{"n_layer": 15, "d_model": 128, "n_head": 4, "n_kv_head": 4, "head_dim": 32, "d_mlp": 640, "vocab_size": 512, "activation": "geglu", "norm": "rmsnorm", "norm_place": "peri", "norm_eps": 1e-05, "positions": "rope", "rope_base": 8090.0, "rope_fraction": 1.0, "qk_norm": true, "attn_scale": 0.177, "bias": "none", "tie_embeddings": true, "parallel_block": false, "extras": ["capped logits"], "init": "normal", "init_std_qkv": 0.0397, "init_std_o": 0.00724, "init_std_up": 0.0397, "init_std_down": 0.00324, "optimizer": "soap_variant", "lr": 0.011, "beta1": 0.95, "beta2": 0.99, "weight_decay": 0.081, "lr_head": 0.0138, "warmup_steps": 46, "schedule": "wsd", "decay_fraction": 0.766, "decay_shape": "linear", "final_lr_fraction": 0.05, "batch_tokens": 65536, "seq_len": 256, "doc_mask": true, "train_tokens": 130600000, "steps": 1993, "dataset": "wikipedia_en"}
Each number is 128 + 32 x the weight over its row's rms, rounded and kept within 0 to 255. Layers, rows and columns count from 0. Numbers have three digits each. The size before them is the row's rms in percent of the matrix's.

# q: layer 5 attention query, 128x128, rms 0.22, rows 0-51, columns 96-127
# k: layer 5 attention key, 128x128, rms 0.221, rows 0-51, columns 96-127
# v: layer 5 attention value, 128x128, rms 0.195, rows 0-31, columns 96-127
# o: layer 5 attention output (transposed), 128x128, rms 0.16, rows 0-31, columns 96-127
q0 107:144116109133134079117114157177131147174120128130159144133163143133124168122085114095175115112146
k0 087:094108112101108105138103150109155104159058049101117131106081122158133085134159140120100189110149
q1 096:152140090103116147134094180081115152161140101115102082139101112185178150209111109147126135185088
k1 078:092191171070094130101086146086112096159113156138155116155107144148100064134106126150117159122143
q2 092:127148046140204146131144144117131146115124147108201144145121117166123132097124144144185090179174
k2 091:149128131122133134076142142139203130174134103118098144139084123139145137121102062126184116161158
q3 082:155123087073126101171097122136173131170081134137120131133133157129199153124111104097058126112104
k3 081:145125112143108102130123160143072139073136128135071126113065128110027144141129143144160165135087
q4 098:138149073155055144175118176135112162091133128105154151141119118099122151062103103105143122142122
k4 086:168181121115151119108132134158111170149133188133136093164048144151146130137142159154111112116123
q5 106:151180124200132048109135110120132196121113181093146102160124178175123157153115117170140156199109
k5 095:173131076085144158099153176101127103150127141138034103177118147100117122151129155110121116069112
q6 099:160132109117116099090116110138134149206068087145114106119144158084120138094102097169073104092126
k6 096:128068120172162141138165130141094121119187088188080108096143139143136044107154104163130176096048
q7 096:121143150140137137121086156139090080128158060082111054157131084075125115148164136171146131119125
k7 104:106104102105111125071166108118159184125109102158169139090171110155164168096088146095127141104105
q8 104:189125147101061109143141138111112141120142129132159149114166136169120078116133151137186120132170
k8 097:121145079097181078140175105154121134129129118165051123138111118134142131175110149100130164143183
q9 107:111095101113089090157140141161173135132099147149144108124124133098142141089105045131113143079146
k9 100:130148127114071172104099182150134156100201162186117090126110151101123162156117098117104153143121
q10 112:131162143096140139131141177175114133183217154125240149122118122143083144098116047096152144104123
k10 113:107116134072172130139142141135135108096096141123100099089116123124179103124170170160160139104116
q11 111:134127115113123105073201157158124123148163075095120124137115142144138061149142095172127109086167
k11 127:141141126177107124175165191112131095106095196099137106144143160073152064091141166163089087140044
q12 097:109179162088148123154124178146146114161142114150111118109110192081149140120143113172180185135074
k12 100:104139182113207111130120145160129132071214129115108118181063125113195145163093187184076104132107
q13 104:123092137167105121123112162101111158122132125096055107122110138193116123099117133106124094129122
k13 099:121155106153195168127116112147192127192120099094116150131093118108153131170129120118114133128090
q14 110:179107121122139174151083104153128104135103137159065131138145167157101184119127121207134128114109
k14 099:136167150155095128148133094080171090137180136075163075155222174108162093130095100149132123128121
q15 103:097127195127129146135125086116072152174117181115187034118116114142130070092161112112124071130169
k15 095:156104160099141194139173109178103133032121070125087179170069147105143146113128119071115129160146
q16 077:121147089120045121133167144086103088093152142128104154159172182098082149123169106119139145188070
k16 095:093116127139127167127111165153156150166080124138010109103125130088156174135135146150164149118159
q17 082:144118087188126122097156140137145119053174131082105166110096120121164082159132121078109095136138
k17 102:080132089103103169140093123149112157140111126136107073157122112138143152074105141187141214122075
q18 085:125101055174095080110116120129136151169102137115148088130150138109093149135069153111124111149111
k18 087:152152121099218068156138107145114166145119111104147120215175156096089165141146096150137103126087
q19 104:123136101167109175119105066138131130084118129170126101117118158115122070166208157068144082096179
k19 096:161151134113116135153123135122162109131140083136128143117126123129129113122113165124103096143056
q20 094:179123121091147115134079127135155196160100156211073095160125108154151155112127119069095066137143
k20 098:099122171167116111191135117123138130060197108155157129115154146116146134126146094109107103126072
q21 094:185172137108175124094101091126118159071145129121146127129073151127096135127150141089173141128096
k21 099:145137158186072074103171167140122087097114178146124119083095104125154057097152097181110111108135
q22 097:139079099157121100153140178172125124118141122086109126128164121119129047117099158204190129068090
k22 095:095090142142128126104070130122109126128128124193135104136133159164125102112118205098053131130122
q23 085:124143193158122111164137108158173122109102147102099171110137138137110113187105084126163099128149
k23 104:138153112072098155116149134108095111175105107114128111186144103176172131124029138174133115130135
q24 093:110127184078142072176136115151128118146078147138156145127175164160081147165108180161115069078074
k24 103:093140121168102135137136166169181101145119131137143171122115111106121131145202119100168155130168
q25 101:148164072095124081104151096149114140109080139180170106152101138146076152117091140122189173098141
k25 102:165192150104135089158154103147131110115103140143150109143111137149162123126104092110195118091182
q26 105:088092146145191136125142134147089061091121146163169181161137114177157063117151167110081115110079
k26 105:077113140152126058135224165078121149151073120178145092125137113111126177103108152119116147136109
q27 099:103166133145052107158134151157102080099181127112163163048138080153113127136153167098102084132096
k27 107:128109164197146112122094144098114133135129102085102188085091134140187151119043168073149136126108
q28 113:107085140153139138113130143139127122073162159153147090187130138092115116140119075107163149163089
k28 103:118137174086157086099113108129164140157142142103139190098169115165146182131074143171184136093132
q29 089:064128147122098126163069148092106159118157134048123166141159143151155082096114095110069073123142
k29 097:148130126174135116085145127094142121125156110159100103160077137088079072125087171096084118141160
q30 093:149209096091124075081062070144169068099138125088051137140196190180099162086095139142141117075127
k30 105:177137138136101132171163116100113104121072124092150157105088116126082152119148172113072151123111
q31 106:128157099086109127154108121142088188169166104107100155175208107108142129096163084167124130148190
k31 102:136142160108175113211180152128135073121142146117095102116128076126156134134107116049131112098160
v0 087:145160092107158100107197151217070161120125160144107082138112158143122130116147094189105127177164
o0 090:153089124124086104123108046140128133160146097109123153115160164118143144139145123128148183097132
v1 105:124161118160137165148120117064116136099111127059174196137120124140143139069098090098151151199098
o1 103:134076118143101103095123148124093093128188164134070100184137144107096116182160122154090139099140
v2 100:112108082106129135089121105158130125050115133113140111173152061110138170123119177099191115146167
o2 100:120153133111137153160118088187161111120115181122136106148130081156132119138118122113115112095159
v3 096:055126126153117152123120131100121154108093166102124103098095117118078038081099176122055134105081
o3 095:149161156147160037094152142125095095130102176106150070141111162159137144146108139105186060127104
v4 088:186136074187100157159062093166141136143145133095140121111150178162128099155104108127146132073153
o4 092:108125113096146126118132095134123099123134114214083129082079144128162155089097193151099118071083
v5 095:143096166119145124111086114133144081116099120149134148114112093100128080177114133032151111118146
o5 102:077174152169168176130124189112093149145171108105088086126147130095113092192173132141136162161065
v6 098:088141187092118180129097125154110110106142083094129138108126147139120136183145138150168074154145
o6 099:109089192135150139095118137151106114190139149158181129064183092116086105127140153164050148129132
v7 094:142114090119163188104069175142115103144124150156116122110131200128145141198093092098135107184140
o7 094:157083107208076121112180187103118124078120142148126129121105071075170129123093100111128160142155
v8 102:071163090100100111047147115097186126112112132103151148121112167126104154090118145083156165072177
o8 102:110127095108111099104107104057089077160130154128092098133099193176094115172093106091112108193135
v9 088:102159167078111151164155122141103155145131123122141132101156093062095106096091137129124190115141
o9 096:117129179160146175131097109136144018113058132112183155150195160152145129131153132102123114206166
v10 097:101132143158055157068110136185132162133144133095095073136085129174120118135182108105132136138130
o10 095:204192109123126130105104126130161126093116054110172180105114127091121177090120124105174114115137
v11 092:106098106123142094145130105135111151161125128043133080115139145172132127068081159154144129095144
o11 088:140128130188118150105111150122170137135109079125135163129085095098093171116096114117101165119111
v12 095:194127136125132108106160101141152090066116127155138146160210130125100107130101098104157134148123
o12 090:092155100140140117135149181106152181134131112141109167104131134183117097214115108149135143081125
v13 096:048128130161099154161084087152106129094101130084078141102117167135079154083128143154132128096169
o13 103:114134153148111152111085141118148132141114093110095082141155131162070152126101138129123160021134
v14 097:144130141164157136097147170115131147093108133107154055123091116180149151095191198124099134191170
o14 091:143156167154149118143119130187086209114109059125099142114058121122162096128133115173080161110168
v15 078:150095154162113103179132151052101076125131128120153148155139150076110114099151129115147153168147
o15 080:120086166070114076166147150166150126098130156156110116168118150191134102094145107180112137087136
v16 086:142105192120119136102171183149038124120154098117148154139144096108094187143147148118121167128102
o16 089:195162087095116201128105149118150166156155112223169108109179134122136143155160087094163104144158
v17 093:149109091134204159151143159074168127153178148101148143141126098100163124079153112140124158091116
o17 085:178137117108124118165142146187065139162135142108127106142103136090159199084136169106126149036111
v18 097:172096148132149136155087124074088132138133121095141083169129132156183130127157115192129151123162
o18 095:114110080107090089170130159208139088122148160126159102090155124124133099085091131055101144080136
v19 100:068098152139122155120132101123159125154134160102168110079108070107121147096124133172128168064177
o19 097:142197123101115112123122114132107143121068091119114129132165214125148169166106220131099136098173
v20 109:159141067195159138070115122141100105154164119140174159141165109070103124144080051101109172131118
o20 101:134129185116134096130143117159107131184181100101153134119163107119152104118119159104121137166146
v21 090:144095130107160121080080133061172170111134165135085168157104084104140105089092168143114139157156
o21 092:133131127177133156145126145112116092132121136162141098084101120160126111192135128092107106099147
v22 095:082119152081170087165110152079095166132085112123128098098143128171170148165088120108174155103181
o22 087:127128121124164144146125148114176100099113137159117164130134122138109075120138157117101091159111
v23 110:150094097137108131136187107177139128184147102125142145091158128120100069190150132125164120140185
o23 098:094132090141154129100169110135141116168109084165111139142145172117138144086149125183072163107121
v24 107:125074186144111103121099121161093106043113151089120070108144156115133116164199157100054145075138
o24 109:116167162164092181125134121123127139126111173085075106068131080154086129082115170139125195129115
v25 090:140096137127091113138075179115105054143145137144121127141110138124180125162111134159104116198140
o25 097:135122127075166118070129167207179111108199132114134127111113151129115100050136145173129137127112
v26 101:050122156127143172170097129122090128123067093146106067148110181177163052124117157179104144176144
o26 096:139109148190113073092143172129175132120161137064131113108200102174141109104108150150144097069151
v27 104:116112161133109171122096122077184167120118050136101160104162183177102133102170102134129126151184
o27 111:143068102168096060088136167137120147065105190117162099098092075120109100127145131119081165178179
v28 092:121055050122121076129104113146118137124102132211205093124137141159126087132104123099114115126090
o28 096:118096195120188140125065137123124223169117159119128109130075138157157116154161100141145134118076
v29 097:107126163152135100146100143135091115113096117107180139089124149146174090144148084169069136155136
o29 089:094124114125134145166131154171152118178158136135079147122100116125135149157116136151108129118141
v30 091:145170161088118144114068158160171132131110096130138104139129119096159128145133141192097135109153
o30 094:098168121118133127132152158127129164147150124130120081082129105088127181154069026150134150195125
v31 110:132089132138122136118105123154114098119090118084112150134128139120142113144127179134115105067078
o31 099:083176192109132076115170127089098174117132148160147069148136162082122129105164108125162111153099
q32 098:107042120119094115136142133098098147166143116020093117145109124101123164096111120150119108152120
k32 089:163121120099150077157137152170110171107122200169171111164098142145199080132126158090194109116126
q33 100:120130186096105118168122122168166115152126140183120150147115083187145111200148126114115148133137
k33 092:114099108176121128116112074136122118108147100149158205127192168180158138107140149140124123132127
q34 097:152107158166142132123099140122140093133125088109102108118089205113159097125146169113123108105152
k34 094:135185105093122213143160150152109116047100151133106139092113123164124171118157136167133180081108
q35 085:131170121186133159136135143113128168141115099106166141157174108089114143129125153122152133170121
k35 091:113159168093112094147108091165147043155123134178172111124100153147125188135055162177129095055116
q36 093:160153175109110109098131159117108087146138145131076150166115136154203096126153071164163114129159
k36 092:140091147110115189093133102128177109112114144250179111122134109116112115146152124099151141086097
q37 095:162066116082106159060136106139129105092150113164109098170124174172121146108085118163182165158143
k37 097:111168124169114129127102073143124102219166150133149122107158115107125094102165092103108144094101
q38 099:142071172131112128111139186108104100116123158118077152100062150115081127130160115163142151120102
k38 090:098059112088145155132118135178093113090091104126125154081088117144182125074161095174160173154152
q39 096:150081089036127138054194084124118158092080138138134150188082111139145112111099099138162147094089
k39 096:100116189117078091077179138080137134137099162080139164140143171103127094119134081166070138186099
q40 101:083071135053089095127168114166097126177080123144132129119141101106115152138121064115125053098139
k40 106:132123143155118150176110198118119140048064093087139146142190101128130148151163151151087162170134
q41 121:148160095104108175127123107159084084103138178118068076145073133084117093140125155154120103122148
k41 103:060094153126194191128151140121104111140100170136137123174098168100150130157142129070051166098151
q42 107:073111072117183146087124160134126159173161129130054148137152097178099122114130083170115114145115
k42 109:121114133159145145135082030101143083092096118193128119133145141135126177204089143144090129146172
q43 111:144072118117139102157098122186156102105100133180158104099124129164125104172129103147205146083138
k43 119:157129126115179180127125098119126106169128071104101126070103170164085164128121144124188152142170
q44 112:110132137149095096107146183115124099116111133149021114043162108119085173117086160127123117115108
k44 105:133139156121110113110135106095158122086145112108119074087146153081149099135076086115088162043142
q45 101:127114120104106139194224132115188089133132101137117160161074064142128131127095114122106134162106
k45 100:153166107184100163064139104174112160191134082184134072128085124131126164070036186083120098104167
q46 109:133174146165121146134135155093117140106126153112145089164132123106159136110108139152136155163142
k46 092:118160048128086134058147111069118133101082149119146108123157104140139183109121130157091153086047
q47 109:145153118133118109094178144138068215149162098142106108117125090128133198151172109205073146163149
k47 111:138084122092130169118154129102163164137192113134146080120150099033126160131157113128118142150087
q48 082:154152148148132146096195134167145151116197117115078094065153140105096131157146169135133122162111
k48 091:090154134120126126138089120156106127154075149126176093117131102137130167130185137166125118088107
q49 088:120127113097141111117121151169150185162127142135147098164090097127131141118148120067163218087111
k49 095:139099161138155182170176144137135157084162131171086143192061122131176174081109181109119111111173
q50 087:109173125152114083134102137162117137152107104137082163124184145083126120117177145102151170133173
k50 090:107130115132121113135164147133147151087171062124163072099135107110132092089144145167068143147108
q51 105:123135106102146176097114142140106118167162130123142142112119111109127137109161041109093134120144
k51 101:106179131112050138122096119072169078125144084138114110122160123125155102193125168106108112128145